{"n_layer": 16, "vocab_size": 2048, "activation": "squared_relu", "norm_place": "pre", "positions": "rope", "rope_fraction": 0.5, "tie_embeddings": false, "parallel_block": false, "init_std_qkv": 0.0357, "beta1": 0.95, "grad_clip": 0.5, "warmup_steps": 200, "final_lr_fraction": 0.1, "seq_len": 256, "dataset": "wikipedia_en"}
Each number is 128 + 24 x the weight over the matrix's rms, rounded and kept within 0 to 255. Layers, rows and columns count from 0. Numbers have three digits each.

# layer 9 MLP down (transposed), 1536x384, rms 0.107, rows 75-91, columns 0-191
137128115147140103150162136115151135164139159167100110133123145114136114121164150168110122175100093110144166132164157145094149095133113150140146131132140142114104142132155101133142130089129091119111082101113115155127160158159117108125130153125140143151144151102166123115078129114143101102140137100102139131156127073172149094127127201106114109148119162154135128138121148093146142106157079103108117140139145157110115151112121129158078114100100159120124090127118117115142084127142101093108115121142136156114141099095123171125118105120165111105137113099168126129085142132148104164
166125103136137160128130118132143146167132106128109169120108088149168127137158151157134116168163093112138086134109113100106145102126135113109160162120127145098076139124133155118123112136116164167141119108126134084115147122170108116132148057178071119130124088124103119108124146137124164134125114125086103114142159095130107146137155116140120152065143135093144125127141138124139087149144134132155147131137115115159152132130129114179169120153095094123130171118120127134089171099146127142110112155137136100175149143124133109135125144131155135166102111118081144077102123126092153141
118158155119113112116141136093123110185143131137108102152148167165131087104133149129170104147092133130124103133135116095123122165154129152140137126128131125165143157107137134142113140124192157150115093147205097100119136104131153148110115104169126090137101130149147105131131147140095143122185124128123142136112077162140113083135115127110119114128125085127149123152128082110123090146132129165108123075104097173126194132183162162130111102177115173142163149122113134128096134116140120117182098089121115148120128130100113129145131133143129148160155134164148122114165145105100147154
125140117108138105130178108140140125135115109106141136157115112127164127132117158163116132123110150114141085126101187113114138125123126136083155136098094108123101110104139151087106123105110112114090138157109111122119121123138167136164137099129118158109130117143083118178145138091132165077134104111095140143131149120109161104142101092163155132137098102129102103088098157134162155165109165128120203100137156153122136127106140151155128124132084095123093151128115074142097107153167107155184090120129120120086138122068139151130134154162100135114099125133120118137136147114111119163
148135185161132159184135106127158082114153117110099156153133115159194099126120132145136147135114093157122133141120174104173144110135107101168194111117147111138101108085081104146134132145153121133157131152173099097137101129159146127149143093155138114123129118155101141155154187106178118154104169113117128126097129110152125136138160159109117095159156116151082120123117119110119164140106087147138106115161153095061179087135127119130110139148129114166152128140138110123179159137117127126148132106129110114127148105121120144110124134111165144128144149156110135113149122112108157111
117127097107150149092156104156140096115107098151171152111123141137138126160134119137153124164144162103136165126116127154117131191157113130108100142171104119144102087118115143111164112121136105147132116060150139104118128150135132141086197142103126140119094117126153132124130110098110124148124114150115105131116122110154169111117123094094129127106148097085132112123127145160120134116132143110113144076155124158103103126113088069146123116115155078126144117185159120092108141101153103160112104128098112149146142112140118137141120091126116134157122113052137129095127092143122095135
130121162161104122100128102124185112151098115133120126126120088116146090123132146131152134093110121107110137088118144106106131162127144097166140116102171104145139150080152122128114097141127139130151174143168112124128101098133137119128123074172121124121181131100180151139105119104146081105083144144147177150105098101134138122136123136111132148127175114166133098117121098062130104106168148105116117149142102176177120121184126112082102118119118161108135133106140126129175131111115111115134117080129100134127127127122136103119121138139151121102175162101106103107107121147096135105
161132097130125125095109123159099123097074115139175147086132118131089115141150125130102121128109132074124143130120151154121128124126147127148148132138143156130165136130163116162142103088103069160152107169158117108106099119149131120139131112067133139161146143187119118139163108078121145105113152086135100160135146102099145114205146190131117115125140103147117113153138096114102184127112148139124108135140136147151151145144128102132133121133135172160136105146136162169169130103084130110114075146086141135133123125123138153130112131090150098167108128122117137111132131126151134146
109108100149155146126132175193138165104119118160147110128086105161129114147109100140133151119113140120158160151091121164154126158127149139146116122107095137126135120121146164127151121157167149146154118125115129148135113139161145092104165150109153097146138088117155167133179103112128145123130152147125098129138104125135091104113143184159130100152114149132106111121116145084155147090150125112091142153101167124145127114132147171105125132107115107134145098139114121138110144108136144127094125138132162136116093143131131103097157111133144138101114102115129117061125170139140100137
142083133128169156130138178153158131130147136128138133098150130115117105123124120143103137142153141076154122109119123126156158131101106136111151126116108117134147131084104169152149103133090144159107126141130109155116115154090131126119115134111162137161141140111155150096142112123149121145124096131139143139150096173150092121095150116118155104164114133143126112070149091141121156120125132163153135140125089150125101173099084102084075107109121124105121159135102128138142129159131150102147127140145149103127151134103138106141144120151115109127090098139111138132080079129098131113
127112125136155137081114108124139149097120136171108119094147137119117087126147118144094137109136137132157155075124136093136088123098092112128101152095155115085141143126136109134146096115158148136104142107129139124120147173124165155097142116137150155131136127126124113180113129114154157100110082113175144097130078141116134136184156156148122145125110111131116153094134139145111138093128137143078093124150130125131155150150126102110150124140117119132132128129118105102170132148142141160116115147134132117098150122106129144095103119143168143144133131126115123144097136135129146116
124137151131128108118144102126139102091121117113160134116134130166112093111122127115165121131075148152092138127097174149102117121096083123150112138136098144155108150124165094121130163113140102128122133166109103140139118113118145143127117114130110122131136141164140110132161121091153095168124163109140106100087140118114104115134134085096159156121081127108070125113126142136118145147132142144135084149135128126128125139142112092114137144139141171162116097120112085077140121085118050148143147121128113106126132138133105155120108152150098118145166128143162148152102162134132132158
138124136126091074126139100124124175163129124129136112160119147145103144083151158171106155116162131139125129133124144128098165142131110122128166128135148121093171135139157105104138129167137109128094124113139071181142117120132144131125141160121148129146073140151128166116166126089156138150150153120117159096128133152135129169170146129133117129099105140138121121102123144113116111080130127135134129140116156105137147139105137132113118113125140121152155158130080152142085123124142171122134110155136101137117136132124114129118123155128124118120109125094102113092138164106136077122
155098104148122092149109073139102132124142124116124112147125113159128116134118105088127122096182142096104148144090097094106124115136090127141120149121147152110120160119131108138140124124090114121111149114156163134085113155121161129117128168085144163155157132140116158085132113094142185114126184116108127128111165160102129138145136114134141085138144152112164137145126145125133126132160118120140154117131107144131153125121092099090112120123130126106097121154139126170133162125128108166128160111147090147168134119112114143112142149112133134114137125149154096132196100142157118126
077104125101163143140145150107144078088170097108116151125124117099130129186150101094129151133101108126120128148109120133107082097171152154117111126125166105113152108153146090114124130139142156119126121129104106160127168121197144141133099137116117164148141143118121121133097109123129099115159122118144145123139105065126132113170152139094103155133095138086125142123091164124120126125137096130130147093133142167154125125127119090114105134147145149166135119102153096146077140122102130126130112135122132119174142129104147124125081136098164144131113133125146127106160114119100122143
138147131149163129118097113090114112126123128131162143097113129114158111144143166074145178161085082104164136120150097126114156101127179154109122140153085142159142093103101115149119157132170165184155145142127128167090125103158144166126175163109121127093154136107142170157160139138141098137134103089122153112121166144123131101133100139112066141137119155141141127079112108111138095135134147109094082166095097099141135137176134150109116097133141141137127131148121117132195120157132134079118108148141134144077069121130121176132113106152116134124129082151096112169115146142100103139
119126138111148147126113139138138102130134160139136117189091092117113134112116150154129117112105155125109127148155110176118117172125138133114123095129132162097156117116110102103163112133176108122119101107163136152113139168106151109108137154180163096166130115087127068136125151069131094140129138133121099121164138135102110151091171118110141112085137112151119125128140141099093156175160157107147127087135140137144112149119116131138120130109083160110179097164123127144101122115151096176135108139121138187093172098101150143164100122117124141120110122099170155131148133150106099130
# layer 9 MLP up, 1536x384, rms 0.129, rows 76-92, columns 0-191
113174120182131138128129116135134131139091131111106107106138151102163178119164125052124160109153123144120100100101173184174126142183154081100109147115162127136093114089159114128121092135144119126149076105133061110143145133095153127126117130134133139111163141139085136104098150161142103152158148115132119130134084104185171111144161151129112170099122091157136141166108119146128124114119126157123162173129146182107105086131157139144140129167111128137159106093137113138073161152122106192130136118095139128170147146121119141169117164190141109142126151140128113108139133153131118095
118126112163110137098100135129132113164130162144114127126122109144145133102154108119112128115084099127204048153115123089096134152152125118113116099112181087139116102102125104090124159130117120119134168097130142160150142133139120139142166155140142128160121080131156128113127130126121191147106158123131114147100130107082087135146172146139135116155116122125137116133101124149066191138123181129105155132127110126108149144133160121103123134083150171142141189130152102153108128133184106101132146220113149141128120131075125152146172099147138166091136127153080110097139116132186163103
084108110149160090111079132174132128135146121093130122101134135085141115129105103128153133139109123132111143131125112114140142138108145106115127114156125111140120115110141118122087109156157106140126178105126153152162091113101152143094140108134147153163133104111099162102137120150149125137129099130134135120098126103143120125131160132089099140171161143132149132122105158142112135104119149122160130178084135131116153135126117168096131100177079097083132144140107090127164133121133130126137169145141094093071108142105127157145113121130113148102163143157147143121146112127150113111
187173151110121094118107137109133124163124103146130116152148125135103116132086134118124107158115154138111128152131090097168146127120094112159135130121128117146140121149139121111116161112110126107109157171105144135084136089117119109117117127123122126100157130108145114139143102108116149128143119160102126146078145107101114138146125125142145165098109166113164159125135132100101152110123149102098105106105146116126139105120163110097093091131148153151154093155106109127093082124099109143095139148133110092126115119113147178063115101140122125128132129133149158196108115167122110165
165149132133109152139141136105074135128112121185100142132118112125093143124128148154110090150110118146125144101150141138132107182133132103120158110145137152171157170140129079121103126118154142155149162142159155148072144150123129125118176132131123181148132114107100176117102109134109128132158105107156158111126151119116141182129137098150110158168135131117105145072147114137127133153116121143074151128163144136114167140133168146160145142123178142141139138142153115142116139124115136118128171134177134114114107111115136090160139094117107144099146096127158123141096147153118159126
153121154119152111149149192067136093106123150111127136135131147126118106173125118151154135105105135153110172102126134105117149101133128129148155131161120095120119110137171155146146135117110111141126149164134106133152091104134132118139127116121142105164105157121164141128139112109115091131157137104095153138137161105122131120138128150161124157095134111158125125146111138137159115106123127143103142081142147141117087141148099131134167120179110097116132095142088126115154143130094122118136155170140136160080128089136098138139167129163125108152129144129109152120162101117156117101
130122131122105148102126126103155127174132112130136148107104111135142160126042121145150149091148115139105160071126145111132118135130109166096132142108120151143140137114147126153150136118188097166139100104141085102140085095169085163125088153136128102169138140116117124123137129121139146128141121167173141113138108113128147090136142107166114159149151162160147156112132148147150115108143142115137161129103109158128149102158114127134124129161121131088148166118115131170124077118144161126099153107104115117123124119119116134129125126154149131137133141114101118150146141112071118143
120113132102081100146114093106126132134180124110087128153133157089106148122141157142132179136174130076137125136134104106122103146124110109103127143139147123079098111099103116141109146138122106067142132113146119120130165120139148129147119146130117165079159167167164123134105121088129103096110132121099134108115145105149123123131118144171136160136148139139128126145140135139124132180090174128151127143127109171175122138144124159157140111139124101158126114128131137137094139158126134102123075143099121176131092146116155121176150151137116135124212130112129112101152115095109156139
118137139124157145155154073146152132121092158109128111125138143141116100106122140117107104139096126149125106123135141107121100117143098091076114162112103154148126110108131134095085104109129128100150146119133156103130104122147130123143152109160131163158091142113186155131143180135107103080096093110091111110167124111121156136127125156102136114117161131133125114086227106097159109118150085098117108130087189124164118028147174167173128152133145102105135137119140088119102114108132169142130146159080123131071121147154144130146133118109127140164085131127117110119092111116187141124
065136142124156130143131112095138146134120122111077142154120079146176114172144116131132076127151100138142095114141116138146186142084118153136090097157105088142138134119152108126126155149130127092125135132113108183134099146122145077127129156123086160162119128106113142108134134157127115117130112097101103172119133129141087132125117124125133140116139148078127160140138146110117144161134134102154124150124103144123113138123139131143145111125092112089103135155157135185133180148112091123116123099140118164141096199126103125155134130122126136132166124154132154183127126131103156125
170189106143115163098110135096108173128139111155117126118144156118123105117133125132125116127174147125130107181147162106148118116137130123104120107068134100133157141149132097127131140101119138158143144106109153114065086122123125128139161159155136155128148099093127122126124094127117140098118114152137122135133120073102184129136131160131125166152159141125148105148141131130130166125126090107144161086121140138087140148091164099155140100117118134126163138101117136171136105120130102150120152128139120140145121145092141097107115089122101148136087110122123084205112192153175122123
123149151105186104085140149106134098151137119120126133120123140122106144143150138110130101107175105154153150130105155112127108161155142132116124112146153129083138105126133152158099110117139101115129072130085152152126144109114145138091164125134149138128135159111124103141119140165178144119130157164140106141123090135125139117125137131123128128086148138166107111088125104150138088095152102112122075125121105169119138085138155099167101104146120115109134123133130089116128132144112073150114116128156142140121086169136123144133107143118116156161152193128135186119121086176132132127
143112111105101134095136161145126072080105132122104149132094106128122122109108108169104121098117118124111108061158135151118119127180126105153103105104113125098114124117169134146150110186149149091152129097163139150151113139118150115127086117145149135143152157133150097148121154139144136127120143119163145112121132110194123058133114128129089161090143122158161111116114118154130125159115159127112132122117104132137133130132118143137147122147143137113144127087154127134086143098152138167123127146145122161118101147126136120167101081133101134115098106154165121129097101154090132129
172144131143136135119149116124112143123182144146141084143135137148081150097121159153123126127148144139094125145134103142119141157113109110106169138123104114164107114131117146148152156136137135131159131118138153108121143119120186119140159141112107088122133142122146143141136161152139118137141131110117125135117158134154168154157101136142136097152158094116144131125122133115135101101115150117134126104115105080125170102163126149130118104135096121089140137097112075164171141148138140130131147118105091135158131152142147134128144166134103115108121135117112146130120120127149141126
164162116085111120157141114096136130130128099097117149126091126119145134106116134104127115119102139123129131108099120150096109135126092140128135122114162101117127104091150111145060127098130129075123123111105154155145135167109114114106129109158126149140127133135110149107144116127173075122125171133093123121111126136127122138088134133131143131076099149111140093091152129069110098135119162140098134140127126126115135160097103122165147083105132158146133108118154118161105124123148139092093124129092139132124107153154136140086090128127132097156190149103121111139112129103140145135
119099112133138120109109133104128080119137128091124180116175185117102148131157158123089121128121152079101183133162123148157083120113086156130131119147099154101113114099094090153079112142134098164143127190108135125124139106122123168122154121140161116130123115119156129120144118117131129136157115106149108142119104119109160084108137159124118099143133121171120094123162141136127135094123158113106107115166146109119131110133120070117117114165096087122142157089107093126124080126174146133134126123164132115110108156103134150089149123123123139151105091126142139166150101130124123128
176138103120092141129145095113096126103122136150115158135140128120131131118177165119113153152134164096098144135147076091156127153132124148128104160158158119151098118107127152121123149115122127161107101110141081145091120131113126134089151136129092106129114125142128118118117126142136105133112105130072120135123118135126179106132134146115113088110108143146153149112108148149143079086128098092121105140146119116115133152136111102100131124133136093132084145143136125176133145119110120099101127161155110132155126138124122149156119123123146150150148146142133175126139133105135136152